Part of a small language model's weights: RMSNorm before each block, 227M tokens.
Each number is 500 + 40 x the weight over the matrix's rms, rounded and kept within 0 to 999. Layers, rows and columns count from 0. Numbers have three digits each.

# layer 4 MLP gate, 512x192, rms 0.233, rows 225-273, columns 96-191
538513480448537600533537395490479494453494496507572518521503416490495420534463514479521519482518435450533521458569456508618414509520475429488513539471455470493522501452474491476533472424456512578495540516464569525492506488454473500524488496449529531493505491507469539517483471521533463496
489431528498536505513554464458468518460524507419383477509530454524498447503466478413506452492547536452530475476510497520463477472541499562601568482411549525505558529526524436543516500489443495489491520543447494544548523482568532522540421485530464424566592507421488492511436456451468477491
473480523514568505497613490453474459474510565554558392484534386468480496542543551476501573476538619574441508531507511481524600500466477509479518448507555516499438548541539507540416449504556515478553522418495545560488475404446483538496564490538472458522524533492584538455591465537523476465
512475540449486508534532448528436531488586534574490431586472450515479474507504499546549537493538534506530507504531471571474456498518525489501508443436514425510556438451548509442530445468528471544605555560520479520514522459465487448474562447551535508540503527478561507460574427531506524496
445442531549533527503498483512488557437475512595451535455479591469494518465548561529529499497520502579536539427484553479449528511509571480426510547550467378423503478522543509503500545542452503533460529528434532503497475547472429517582521534471475527493558520423434484483533468510472524471
536503477484572578400565521483489425463463458497480558414464474509497497481518462451461478514576494530478503533504435523573604500471480439481543494505522466538460476532464553465488438508505522392503501464505546538509543462436453557496508508553479462563453531524460382475494458499513429556
556461519491465575528477504479505478449461519473553484530473551503530454511470525445461478473537544574564499492538440470522503462500466527543586550490533440503505456491535472555517474468510461441515488447466485493457477494467517529415524412573485560477609551494521462556503427521526503535
457420493508511419568466489484487485477490528452527474490506477492547488522538463485469577516492473462543559465534502459520465569510576443410471450512520397489547469515503512425431507559485507571434484537473459492538567467523448495490507552487460501437516558500546519509473528517428533457
454524536576556495495494539418546565470553488409430513545475405475483481504514509516456506539536552501449531505509485471493520489542494534488502483521456521534433511547463484479530441447492461481434486517472497484497537547544495549535487499560503512409495519464463491550503519480495514464
473576486519557450486498487494505552499471513498503550510497543522545489464536426464444461517533447497467539531496422531456534486549438509490461532503484531499484535482514491443488472545558488498579524487504494509434436525556507472521510558545498438553514547577522516474511545475514521448
487427462478461386622587463443495551530500528403435502468444494482475468538536492421489441508551512507524454518465493523447480519563508452498449475404497571510488472496501510572508456478487502439439488487507569576511473549512487449467493450461523525517521466486543422529512546540488473441
530469476466506544472480553531524530565528491493463592504518480528522462501531502522588517470603536501500540524468492486527511519500462523426465537388535567517527456502504558506499511520477559461496454511506541516514499562478512537535403591484543542494495519505457513469514526461488549447
442533532517500474507533506506517489488509572470564523461500474481461488542488475517488588508532531546411531570520427528484539515455467474541429449472480473586414578596467472480516530472474506522519538458436519498447514565490533542558548452443467473477547504532477473477478547508524513556
509543448573545559429478477475470503498499471487487544514473460442536505561460449534532551496507495486499504534505507495544551533524467568555541505547564397507445540543459559532459445510554567502622504515547532488532467479480483518528445471545538512494502486513577423455487481488527477466
523493496473500500531559497438474571515472491504478496469457487461499515482456516515500507553536524524489480464407513522460493511467493529504577554522608543438540549489461488545510549384518476510488467476517473546459506459559460501552518480502495549529537514476474592527462450468510528426
510531456524493497516451562487450549518403535448488562448514478551517450425491454488523547528503436441497430519525495518486475521443487431493532482558427460437449496508494550536482424543471505608567484535487466512516546528533538558578499478487562453539445544492513493522480534444496506512
509472509524491542519550471536501429438471500483549463520455477506455484493515539449536566506451458542497450508501549500554458479400501497520529527476495427523467433481491479531524513441513493551520439455506523524456560540586440489453441464525542499465513483537457557486534471527518511528
527551521516498462550550486538579570367521477514470490536496543492475442515454515514556543512492466496459501470443512457501451544494516498524428528532448466523508578507521514438499512569535485498468498513485521473518499484481542511466459465505507469531494447493474590578466455548442511513
543528508446435490512537565512520532547455467484471444477514517572376484506438542442495474488446470432551457516550477491535492477448494520544514525485477485501522493534503510502523573495511574456487444511501505410442531520526521540593485430569501500435494499404471487546498604544505557505
515555508452476471439407468548511441484458544491445481450480483530518493478518531537495556531555528557536473519536559551539522452534552510417462538478547571474529544546507496438506508540494420476491549478569539605434514580630506458571415479509529508474488492504514558447430464439524463491
469533480529433405480467613553462476429489472516537501509459607549439421478472469583469534491498465422488480501444494501537483485469518526493561602492531520465432495490520507531532451515540494476468525536503532458489474507512420477421523502494522461535508495453516474531500458536564491523
490523508493495430462480419500468419488482502592492465488502469455475477502508566486509480422478450517545499551499526582464433469445468474495448510513530516510479457448519490472486529457512459513528452485476464521510541550508482506502465458513509458530550544515427436535520515564490484515
494495504464482473435554502500475525503516498535515523500544584481388515549534493434518534510571424504498523522536451516579510492472567524476514493503459541635478568540446489488471422486526493539507409486557535531398487494427581475558542476487495554519544508468497486430483493555498501470
532533520500569525497558401503549587456555571536528513464528445490586492521539423581523549545483473558507569524544446536575513443423516493497484477520503450487520431529504486447436515442536504461491526483457484511556526556452448470471484518506450493540483531493535456488459483509519487488
506569544530513518449526412471489470467557491518491445499496539518436489493494484454458484492497495439479530518463520510539570545459501515499497451579521541463447560483541485472499486475488567493521499532501509498507487495512567513484488412548527482494472513560448532476564467427546472503
469555475472546525487524450492537529498440499485518528522505504458472526477541472404501509480510481482572487542416453501566441524477516492534487500457489477511532419529499531487501475450433521443409448517511501502519533492473501483531519505427568505450516553555496433616451512465506565534
525498519567539478492492537466467496583438551532512382508546493473505537478564494437497546553519474467507498603529535538455497494495552549406508470396521472566461481544472593482527519568498429516439540493466482471526547456514534471521422513452540488533498498481511448526513444559511529526
517486504485477473561492467469476467487538541547529508439545502565532457494542496469565484525539508501442457498614472541508494535458509481531520496527492570479470487528571602497479532508504519536578455512496528541445500489534525480553484506453459557473488538495448487508486564504563567486
515502494481537526549496476525585470471449523497552498555519508486448463526495485474478479556495474536438460538485489504461564551510480530587548520490521503596466482514582419510477542491511428490457489510539463528561523487492466479556513563519508542568565491495543488477544459450539513510
482506492490415445469530534488458526473485460439544459446492482421469450483497489503457519534508516467549502508477528518492504520483511492508452589547492521419540479484447527576527480486529481472475533534427520542431531523510493452505539475433480574479499586475489576485504448544529503575
452509531501510490464511505518514516401526470526515495517561485528488494514506487487510451518449484535431453457576490482502396522541458509519521582499445376557543538462485469561469491450474476496520491563506557505472480503465521489527444501481527464499438569545431474554491496532445422442
485531465493476502447506491451555451559497523586476471483486428480430501544473453515551440471560539517550508524419528553516578515417458507459530506504535589444530456561536467537540568483488528501493533455533496542463598608519514501465564549483439499501464501527456489474524529501469522476
551609445498479436483575446512434503466568497487517501489475514497489556470515530469484483454494527520520499533539451513544583508484486538507478518531473518455461421484524431541466519471482482536503522508418526426577476514529445458511512445443528499516455552530476531490519407455580494472
456461541470462479483507496521543524426536574502514514559527438555469475528498487472595501462531514481559493516462499473591567565463460524501464431493550459503510478496487503498453449464492488539428534543438537529474470510505566541531566474468440503485538491516448459484471519511543481492
483419527495513486555506558424423530520547526449497457471543485435510419532605394496452534549523507560519474499543563445422482446521477451452574564471542512529525467389467477531525460551509512540500443532457468527497515566459522452583508479493471510507551525461550433481471520469409540479
517502444505499465462485492515504566494495528482440549538537490455544496478505463517554561545516438465452503493424500530463438551509451446494532457521544484535421455492498546489509563445595536494533529466494430457506576526445508539472521559512433468525503437452514540445466471581496568506
505416421449504484487523492554488446476499533554445549479450498485573550496537520396426561504531528387531428503560435495602409524538508512537462505495485508494465517468499487526547507444516495511567488470522476475468523541465517555524504500498482533557423475446475465546471507453535470515
551475550530514535517475471458486499438473555508509505446426538536466556500541524436449487549630540457488486508428501462515482538487475502519477470469477505477517522483470548450456444439562507454467485426517496456486556445567528462497514478506531567462512465488424444532548493495522491459
581526512534490406538518532489454460465445549472478536549520560448484542528533528477465442508481533528509476502546452509516580550519528472444460464491487502485561548517421520509456427572493475565497537491469523475468502490540473462445478467458494507509458533467446454493474444475542496508
516534496456555527467529499461522523513565483436476493523504424429491490484467522450539603539461500522499479503467396528469519460506468523464585567470517492466486463528526513499491477468511471492528501470510531431598501468477503483531527486509541556526530500502436474544476445584540529490
476545470455493448550540530519485518508618466453440553482543476477459493467569510512496545423486471451498500530457479470513534515469518423469548537546529544508505518469482467593468542505510529538498578400490536508527472503515481472552514434542467453492480481388491477534518446463462452467
540561448543498522478513543422515446510530515471442485526554429494481509521432461580451547486589473555472480552592509493450545453538458500507539479499507525545477477502508508509466468515422564516541574482451513500445539487512521524496575497489473507522483522503525547548522490474528490467
492515484532498449502514509499476461511502532441501550483500477499471467511630525458436501460473524477574457531588490541512549560508431463554540471520500504559539505455536479452456505405533578488450531486568539480500477488486517506414547498512525467463489545458455509480474491587558487534
424541457491487490487479477518478488494522512552518458542451475503513466550516461488447546487568499472522467520507476538516515485506525529516483433489494562508504480560463479476458487433525512494564487533504424508532543538418513529522502449473527515550583496470574474470505499562439499521
559459484456511460482539535474455448433501436524505460505454505511460424502506505577427470584613464471465535467555471484474575470520510592515511456535528500403457493521495514543461471545534452499504522553560482501556487501475419466457482568492553552487450538532477536515486435549490530452
540437485506458537492507517481473463476485463527512519510394490533512528498488527478448522517505543501507537539459462585495521500456483494465434458538553509479486466434501501561552549495468515483458435544487518525559499481490517558489544465533532487513479516508438575484431489473479524559
491390521508561476443609514509517504503556544551435474412492558558436530478585478468487573475523439478571550500413461464577487485555538480506551471538528469505441468536470474506499440510516508610447501440450532499514502427488492569499486494523473450479492552458519559443537511488511517533
549516444527515486424499518445545542476529505478537510458498521524486450491469496469471481529488380481498521499496481440415544524520487502482462454445621558563487510546467487489511532422585546418474445520506481553502551528479534440505475443473532509449393523433477484489477483519420500571
504512509545439464445560505563493494467485485448507531535506521482471490580461535571577440482502548467472481447413541504453495454423489491529576480440502458507487564477528460497476468441548529535569529508578519534413459460514494460465512429474539488544487509537431498492472473592487509515
# layer 4 MLP up, 512x192, rms 0.239, rows 225-272, columns 96-191
461459510462473493512496501498415497557585484544458469534410535530466556562466481480498546545487526510496484529498485494427443501508410462526500532467467483581529550466475483489438527535550384464481413438546509475455528512559507479537515468521519536561513527512443493502546519513535548486
435505467455485526549447523551535514485498514456469426518524475542607484501418508508391488472472392495460492486523444586522461489530517545499512500490532499514525576491515490481466492525490475438498460511510427512510506453411434516487481496454491486510488528434515513485495451504458492539
523510454474487459503541499540507516475512515499422505451484437488514461494517544469491514524470536520510455520546463492514520427495463484533530557458539447516522481480527536542455489587488495555518541583568502542507562551499585505519514491509534468461541511507511559531510470487486516445
464550427471456485544435531483456416473471462574508462525492521545452480472512521466544511467533495472518453474458485483448536516534504540523524517476526540454524528553470476476493500511437498489425498453500502493527520509542461416458555486580471471522464490395504514477515530462516492455
481447487431471508497555565528538418497557442436550510553508508567496541582483533512499542576555544548545545518496518436553517454492541469411474402490550546526438454534465411523631497461528484535486500479488539572486538511490505493464487456507511532494507582503504491566511574493419470474
502576549501526491508488429555526465535482526505526456507493438584512447471532555488481512551459501475467566492464389532551516454484451626596475474499508492462493570475557469509501491485441524517466529546507494509515485530497483461512522556445549525493480532520525505556448507545432474532
539529448507483465563548490559527511464500519545428458425580462419548439503448450503571554503662503457550489455498517485461465490493512513547458546527506480483505418522511514516536536412514489484500430473459458494506538565438479527445535520506440497526482495498480498514562422539452496557
495468507478483496470544468540487480530441543517401478488436427495553487517537466401494447504511554463451463494462518439515497459467515441482517527514573446465492570481539518546542541513513504473593573461479487525479521452479502480503496472440528570487489530493507457466490525467489506516
528526519521457533522532500484556550496509469527553521497456489509475539482516480467494577509504511513481520474452506556443509488471453495558465543507537514471478476486421479482418452525462512531510460500453540552495404514467568421485494458511491479463560535406514487479506542520509518511
465523573512574489494477551522598520508445382540507496500507499491520502490519501491500533516440519520493544458491506526468519511536454482496492471483439553426490474501375504496522550527516503576472512503562492484488501522507452511508474487512511518573470552506439558523543475525517465487
446529459484465518462520444478424525500484503538454494483481529488528473481532501489504576513457527474463490570506458546458489525555492518613510542534507477497464523389506522574499507507528504426528530522469544560560484528494483420487437470517527565524524490472511548555517536494535548443
512520488496487493484473499469494494498575485485447544543529500454474482540537459524547490494573485540454508538536537439526529473497464473510524513470558457457528436469557473451507429573416465461506522469511444531503490499515540517530542519527422563480490470531568457511457494522515450475
532517582399478495531494508432397577545530474493569508453481534540467535544473543489524479538501518532496462505493464570421481517521498453462515481476496496494541532500455487493555505511475485465485495533423408485531564543499503479528475516439553428484491492477492492519495528378507481481
428518453415476495510478439497487575588580545516450427538497441502444482525490521525487511485456497461562435479525485493471516495510604474471492499527559492494587468481514548540526527546583512513559532509506484575488539506542527573481482492523550491464461439480428528469494554548487482516
491519505546463464516412578515427465516522528445543531470560497475523521559494554459518522484540431553522511594488540541492565489496450507528456483503530489506585584501518555484529462489502481497504450545503503484503517475461582470456522520551551513507478555514465497438525483506506501537
505538537547437508526565478477528466425479519457563588528488545463424520421462519476485535509466505506444490476489453541563540468485522470479495485492391558500486499441520534511517539460521547474494470541515523570519524513541504490474494485490447527490522479474495442456488543490499510502
565470471524464530480432509478491505482437496449524510485537507470460490499499575503471485519471519432439498528517482434554482469536485500447491551434425553461432484578578450541487466481499493451436508497522494481456538468588545455420532490531587484454544537524525499505490501529538525544
524432455445525562499534538479415540514503418543538489506536462431478504530534461564517518463495484493511444442506532535540470395516507536480475436496521508442487486487540528494473535488548436436520519525475483513487525477459536455477536494514499475474470563536510531464480492438520585547
569479541506498461498508480506472489559484539544541523499445523434513631480512437514443545533490515513475596544505426501543443594485460505501474582539483515490461446545531455455406503483424537487496514485477516450515574466499496548492521470522507506422506507491493539481574500540526472467
508510486461520495477518408463523498506457475492568536584495500537454493474533491504540521531504505460470475557458491517555547523454476557503517431531482513543475502557487540547462431514493577438473504479471514477476475441487531542474570541531466470487520476425480516473529560491517487563
390502514468453425476403462477496494529501518440490470523467502500499471401507474463516432438487548504482479477497583541498516497498527512526488451530556599469495493489414541500499483558549479525513469534483489502484520531540477485467476478510568531539470494471552480515484408504498548523
523503454520476484489502523481565437541545581521558517502521543541492514422555530499575568472386526517585545519516529524504493527471498467448407522495467524473479487601433603528561484518481486544521477530518492502493537509547476484456492480552528425509529516467460506479472467401569465459
524536545554457471457538518556496511497529540462504438413471530469486497510542489486519536542419565484516559493496464493527470470482500414433480413435452497375503549439495505446459519520473554401488420453492575546504484490489522539495507541469506523494518588512442521450570486491501528459
547473550423464494530543495496438422551494556524523501554479511527544440505486551525518487560560534499515522524497531477404471450437508450451518499482462481513545538459484512451476499488537511459533486466567512537459477523483586557440485498564456509392505550487489446454465520431478517487
550524485494468487522473483426498524509512490505503488442484507459544521524483454519488535496532537518453488442459499528511507520437449452530487560480413395548544540513483481569504576495507437416481420500540541470500477411479539476550548439518528503456550479516480555483440491422487533515
533464544514511496505553493486568471486470585503472418530498462538527489449403515584462458576507560489515491509522460536478550507480492562481511516529404478489522496472504485509501537451516496418513506515501493570536600524468508481598474421506451470535507442495572462489479563450453508469
530514586430498485478513457534493456524499392395475507546473517525477557550498567480465566490487509548514494486501503485505454434518413556528539474545481563510544597572484503518435559475535476464532472573454421515492440498459453474479548520536458529433494618468500547501540514559453479484
509479469434478513485431547506449411442534478543536525494459576495529513492565465448479519482529451524558438467516489531567532510506479471485545527510482447513423506523481477465493539520524477507530482466439524495398477509586435566468555492455483439502470476517536557482503507488471533473
429478459510499490523524480442515506508486484434600508471528483492461483540508485451455500534458497471507445487493456575538538452538500547435567535441568478534425520503519543478500518508512499496440488517573512498482547526522565463516482512520501528460527535519505508454497496511481520522
522543488479499491485489501516463477455618537499456531475553507521517378469499492517501558529519486463530536500545544506480528537486551537518542536559572518541459400474468433500573472487558456533516465539507553479516442569563503471503499543489472451459488494467524570518458471492542534482
555532539479512505526471526459528555537600479531474460542511429482488536550478453508462525553460490515434483553533478493489517500495526490551529487450472480513474506550509508461572481539561434486452502522549448528474473510479514485500475510538504485450468515490543504537516492482463520479
504485506467453500499530464532509551462474536537460480535547407503492511472497534562546508515518459516561413492572556456543477522486497468582501507438501440499472498416554483483530506577534487506441521450516440471439493476537461491431490458569538484489508482490503456497478506496556450496
503480484504489474474544484485474511536512538522403512482524499517488515527513478587480454533423494456524550606584506553458457497532614486510527471472449545495509512477593549460528530512541496506477513556483522526460441476478535588475519550581326509478477436505550512361549492494551498495
609482525459512484410486549490497518471552521468424497543473494513502534509449481483487521425551558536503557500435504480514511475414501434524530464494516439504499497541475486553551530492542442442457534503525520452489478501461467482529484515447484497538455511510484478533495466488461541576
444511437526544461546499395528459539545519468520515466513535499469501523551528618495522504520499578474425510511473466509432467512489532467489517546488460541422554535599468468531472544518487476449557478472498408455485539515460483428475520513477548519413512549532483475532543459491476442582
471578416484462538478535500488547440605494523523536550463518517505549492471559519440544468479431528518485493479465516521547526503478513546458483466489487472573430517537534468504543475511516524500576543524499488448484488507492496507581515494517495488489420503473377469470547523526406440505
514522481550528515537481443459499458573460461506535537535586509498527453487530485537486432552516507550498486522535432446503566424474479483518436547466529483508450493487532443459493453486404537469484469558514511477538489538469495514432508415454538496455591564475555497524500529404509500481
538466554548468472526480498514491535488517494515432512451543534552550500566596532454582526458539445477426467400425478490544443460519523474488583522454481544482467532536430529511484480485547504494505507478469484504533542527475474511522510513483538479540478521498546507522498484498497461519
620487583583488478566496488464477519460568464533523524502536514426495500517529455453515546500506516639534516459457450510500495477523505481480467526505500510497437453451512503487609563526447482411505512521498497498450440541519564548558508539439498589508521501534501570518536531520502491549
502465451481520527499515534488501516527415537468462547442487498532538505547519433476519480507541442518484494439434529529496514417578518506532461517487546417471557437475564564504482507471441442523556563565475529539533452474495496528472495571490519519500496502508491481539567453453567467469
587510546391453495514529437398509512554490466594478519455514519539520514482537455472476564531539447526504525513436543582443451478462520469490454495517456565525488543491516486512547542543494487471542500447504530523456518480449532534515525505423568486486483590507521557504472448501522492498
479416496556472517482516524464564520493480498446477498525535477544430506565499495519566547482523469432582536476511551543427427471443546550501522453505530528511523506558571594492571469523498468436508563533506471536506446441502501477463467466462541450515525600571510440457473548568464556508
511477474555532455461491465466461459489454510504541522490544468486452434528473541518513468456509491533589468498452505472554444527481529502464557492475515471483475471463529557535488515460534501502480512418424531566552481478517514536554526540592537518460533474483526510500439444527491483577
493530508452404526555469493587525432522487501511539518521550504582466554505435538527551536487478511529489505446546521512487514515467460513528452508539542536584495463539541481500487467481518419478474556503546544475451456519516558477545507520474501485493492490484414544496513510502451514593
449486478559505521512515500516497556480535501486516455537533443536539465563522524554480509516502496523516533445531551453445483453454437499494538494488507431547433598469523523500498471472516483547474492515435527494523441581483554521521442513602470510499504567504514463489501533564479462510
475486457459563561474462468473543521409474497548485506551524527571524513482505488404473443529538559511430539430523467533564519553488480508483500522485518456517542482523494455440569576560520509474508434506568468524493502458466563519532478518538561447580462497464556500486514529517528508475
414481487364527487508443452491514517533445511514497486515539445495575459452485484536396551456450464443501537438493531487520507539456478492470527505487430466471454450529432516493510552511535481557484479476448422472422520532486464487505545487513561497472508557564449468515505504515455478470
569483538493508546520474524472467438529471542548446542468517510451480533455472542510437460551470464512427496518441504509532563556510476499452431431465456496544474500528580405565503486541492493506523524447546558508457466471547472527494507533527558504442512523555441449474500565513502519420
# layer 4 MLP down (transposed), 512x192, rms 0.143, rows 225-272, columns 96-191
502498428490489553453425543534503549450469507532521542532524565538442548475488452445479572538488562514457538529496529519469544475441600431467544490574532578508486533519509458526449509531481505496478532515442498476500552478448586517508493510528510476500493505488487518432502517553480555453
549520428472506501526456550551485509531515503520446506486461551528561516523491478621508493517505474544478486503483452491502511508553489475576461515491515533424513477546544555461500526484478506508486531453466433468553521411559507470493469499587487471479539480488491561592461445482521545486
533488501530477532489474548544596474530439472457485493535479508474423504500512481570545490495394476541512463489509564509436460477556450490457559467492468453534499534559525493503485496458486421478486398508545538573508485505476518578507517478493499552495468472531482512547445507491557511558
488497503469446525446514502475452534502510465470434519486472521527471501528502540534474469475534489477478567527583566560477521460495511476562509510493487633497498566455531459515528498476460488462484439498518441510466500460513528478516502410546491496547491532542422540519519504485441549535
503515464551565521456506513436511503443528482503458526504510421448447504484538521509505479532462502517561473500536591485465539541551584501443495541497548509537518518487539490461438497476566507499420432486507453489494499512495482529555458481543500575471473571482517504496520462465592516459
525527596472519531470540498501512443456517470518529496504522573528585548500516508512470493464556538512462475455482530483454553443480532448533536515527551518536442511495501480555492469440508598504551494484499539500494544471531509517449548540572453511450420427513507451487575438533512470472
469482520453458430562533525464504471504542546532550514512499484523460540469497518477424514563492479471402544473404477535554500463495479440561558460474482535444532546538488517536496496575474522531457461468489395484444534492489472504488468496501528490451546566512401567570492600506487494512
506453539499521482472579471419443583421468499466544477445482540567562473512493519448503482443591527441470543473495478489442500560435515492514567465474510465583488447494518502446448508446521566502409574524530535551486511500508511464528474455547451466510464480436485529500518546514427484509
468521527511501542420557569479514488523468513543509433502520596471463520517478501461457468468488483522559463505493466468432483524531549503500552583474508413443481439534521486498509486431495542546467534463481557425533460561467466494498503532485486497494472508505467526559577420455491480531
447500486516488521517516519513454432447585459519519482482531504492471443541497536552524464479549518423526539562543520514522509460463516491561529545515451433518423516586454572538501532583514513554532514553566511434553533505471512551445538451505481527475532512528574461510458454552531544480
474541493481488525491467530462526482521517498559481473542525464482488480464522464501526436475479478474446392465515500455468533418438559502545446536497489616492522460484461595526498562428408458575431550495486475519503473478509462478565427591471539428496489483427494535516524594475522521373
433579498593495455408538483490465555503518470467492527517399433520532472480494491526496524500505473539468474489554541457501496534454535508441514585396523465601541506504507547469462495498525573426527486454503450447529548481507489483513482530538486521473452521548474527471485448514493415431
562519554395455489503497435508458540501465475441548524424561609476465524486519504523490546464434563454427483443557492532478485574480504502441481383426519472511471472489516495510475421472493500455501474502494490460514494474467495541530449476538543470500543521554485526563521473431570538479
526516463463463472474459537510500447456493460473472563550428548443547485476507541529534508435538487531524517474468445443480427502540491498441507454522554535529445442510499535444459490536436463515531502507493468520446473440468413466481514540502457495488550453456580540570483543497477513521
573497466446545514495517532491472567502579554517515459489504533477450551462430548521461552534562525455529522464451509526459466415528508472505505513520478500472569482476505541550485513593506553547462476446427510525446521487553458505538487501510461480437523507522524516525495493454497491489
488481505490536540497461623457467531472543496434482484461528471574498482500562509468475562510504426548519469473534447513452428431418491483536462480530496506555483554476453466437480508569560416437503550477492511585450535486440463540491528522487571520521418519464493449553475512566520467550
457565449517533500497489537497455517484544443480551529529481512524507508479485511489462464432474503446501543477572517515524459553578477405511437488433443591468490486526524552569547484505448462488488507480477449535514442479486519509461520534482487465514503545508533505516556539548497495556
491527484512452496445548541526453468403480462500436489475506461477519485529593415495520500489478516477479474541501538579529501460417473475519497484534504545507506563495516555400445545522514509483524446488465490489515528430473449480462520427525428452485549525487477508547447501427462551477
468524462476446480475484461501477463529453578561529541538446526453544550479518473510492555465480508523496493581524428481514455483493574507478538518496535496464549512481491524491525475500426525529518503530528509500420468550542426505491596501476487563506549546536439521518449515562448424465
528496520532460528508475513501506476495509573515422482573501476412484511479509453532480500518600586485443462507579513527501495527499471505584479517516421533553435513492480506488494410418482463469587524428519472452491549449498462425564553598507500503520505485507470573456541515420501474488
492538550501445489487477564520458505520536478502452530473484499437546572570533508532453459449512443559497489432540560523518542493427494482499557504511542496443469472499507475527580497523485563541512481472502513563547510526467525481524482556450492526544458516515506553458519504488532499452
413510482417500498436488501491554480477491574529448508475487537452509556473548540549485494545511533492522550541502479491554451546478470494463481506482522497530495551534468514549498550501467400537487520560538494531519491513516470537527455537541452563467456458478586501474526511485521506467
456545536462468430597521489562503438498434445413511530474447560449462508447422447496460438456516556501472586507446448419445442534609455517429536427514534455443575477535485420481493541491518438414525524526517442586526485511493502512545516517494472494551468540586498530494456512430493495528
476449527514494397452461572475525537478536584483507457552492491486508545479430461540464495515481454531512494515519475521449543509540461452463485388536491498545537564531509557576506495457492533501475495535464550474526495542505467454518522532491565488570489504487485536433515535467517505492
437547524460537512525496546551509430527435502488468443566504488498497482516547490497501525478496483506530495555515487527465502437577503458461524555537557392557462464497485509429502540473519496495562547445498527465481511501560497449515528448475511479555522523529531447531519482496453486494
506391505444498477495487436487596484478454382563503463467590498433533453479500505492507522436530535459473503488522529523571462390485516441555486504514513558545543494522502446518493492470445508530473507467484522477522494533448489478532557418479463554572615466539547496464512498485514510475
494503567526514482542517577473549559550496519494583495459443451495571517498499473485537494602437465460470511499443512484400523469461469563604516480450536433516506476505449548448521495512525572524458585467455519492498600557594593496519468551486525505480484499475541447444461500490456461499
497482551487517559499501491507500557440582423535560519496515485528498524486509441490535477551448554432496476467487537535505593476485447540449494498505561488493474550583494540551493462562471561536545540482535579491501494434444495540520491554506512502503404436459445493528508556517494472535
465535496469453530528446529503489515504527485497518475549455427493399539515588461506545475477465525454530496568499519512482471424497524534516597516473563406587530506407465459550498510502472523493534511536518507468473500579563527461507477575517490533502514496546460487519479519481511565532
485518458523472411512544470569479503581468471495521488530573454576492444516452477492500489510498514485496495453457480497457543410550520490488472440612428462449538533481506548524519491507554504565553424447560540574467505426582475439452498533448468498477451485528467544479554505448427512489
509492533515488557533482483491475485526519466449517501452471462491503541491485493535493468545463517457542541441484531560441482517503606497559456460498472391511478452511476464454492468515491464551470531485584470514502498497417428550466503521582538496546463512452520509498472506577419544497
512438542463555485498526514438511500420482564457497530550488479510534500487470564559521546471423529544509549456611605446434483499600507490452463533526500534483555477473438470567519534466570518542511554507460519521533521506543457508514573512477531446466472522466469493524465511472509482449
433390507489497504445465562526401476527515541579382565521430549494499467554447521491484466560494513514460506495492533504436430461514490464512504488508493466521530469527446514452561474498524513445406469581520517513450486435418540488438572433465471485533513394467512569482492506511518591450
475509520484511462547507535454539471486461521496504493501441503455467508438463534480492516521517541518491498488512552506566491528430517460473473516529526474521486483501534470502532526476439472490500501545470530492458563570500578473585567486514493469564495423467468454539533549494407456569
522448486501520455459552551491473524462528490578480500583474477427499584540498533487576443519547504457499559430489533546517464421548525534512522538486595470472491520512405526521472514569481492463418512525513504498501496491481551550505479601483561548420507449518475532473490483509474461450
510558458500504484544479473475442569525539469471484513463569419513539454534590508547452587474495528490457493533454487472533473469407481537487505458498493575479518478534453493526584555462543501406473465482506509471510494528427535505527522500552473492498498503557499493459513475499478431489
504437497445492522509500534448476568494535442517501465479531436524462454521556544451456534539573545559494550515482530567503473569469458480540559511513485503486504561451486494528475495509501478522466504519505524524500518516492547483557493559554495495505525461524431491531569440493491517500
471502522542514505487466477499560545569486544467520517504488542476505499526484489464383493577551434518523506562457421563527483432476516448525544479479485492537512482484444514422466472497434480511487491508538423478440482554492522533437481511514528586491481508439490437522485468437524568545
485490491482543522545497511499462545403513544462453483519492458524491470467496480500563542479540498465522552527513495459546483614501447507519539516512544508607511517500431542544469570487478463544517498503559561532529583573457430477492472469462466456500492454469507549513423477499517520552
458549521513547516535470553489471517473486405529494561499457537496449487476468488460608477453551497512440478497545484490511479517544549514458543569530460514531522517499455504543475450540490498500480553482477541480535484426525446494436428490443454563515563532453471477532595513531438506527
457531523558425525590546416479471443507500403492607542538524474454443483461505463459514512509502486522417510524505486527560511417533431476480519577464564469533500458535494551485507521511532495507509514507481503499523411580451432542434542519560419536457511442516450553481454548524479494531
513543474519470494599535518511473514537590395481510455520512531526529481551493513530435465490486484475495470505536480443531578532424509497473459482547460502517546515561528525580456451492526522547530531479460527445525517464512514526517461515472522487591492562516554488519448419544519516459
543531483566467550517510468524494463475519495519509449508521515437469466536560517487455469488480554507441515522504511528499529452458493527525490489453455553527501616489470515527488494492538572524478444452464529520476536488506461457580470540455456513430517514497517457582539516546423534538
485459480465493427496537508517477468480475561532564496486569534521606470501458452496535500453501465476434478507504507479553520484495469422503567452521566516551532546490447449413495491462519510548534547509510499429449538564516443507451487508541406480466467518511538509437557502418592495455
498489491502485469558537551507464525513445533479562509497535572562486491514554525472435472453530539602482499523591555519425460585511505488508477544512539390491463556498471499491510446549462534508510491487480551505503537419505502450435479427519508518535539411434502422544451524522450505525
468526487501534467445463465540409487566493458529431515495552487522474538508534484521547503473447544443468481549516547465581415482531491463533488465520453519511493513466502455492432476492489513494572515458441454469527516497473523544445538515525541479470438453585489466517504520497444543504
461522481468484439470495446482414421526459472502487542503517597561529486511493512471482509501434545454517535551567565533520525499490492463513479535586466576470495484537494510455562494469486530503534482512525456563447481494490412487445441518551447440546470556511504492443439411538567444544
496434510536499505521480467527492469493538559513536592523511549510499513478479498420412493474476499480491488537514512546565492503499447494456549542525496544492487480505578470468529454481384481478444474435509485432545516569558527534445554478472459537457571518526510521525576513474498440434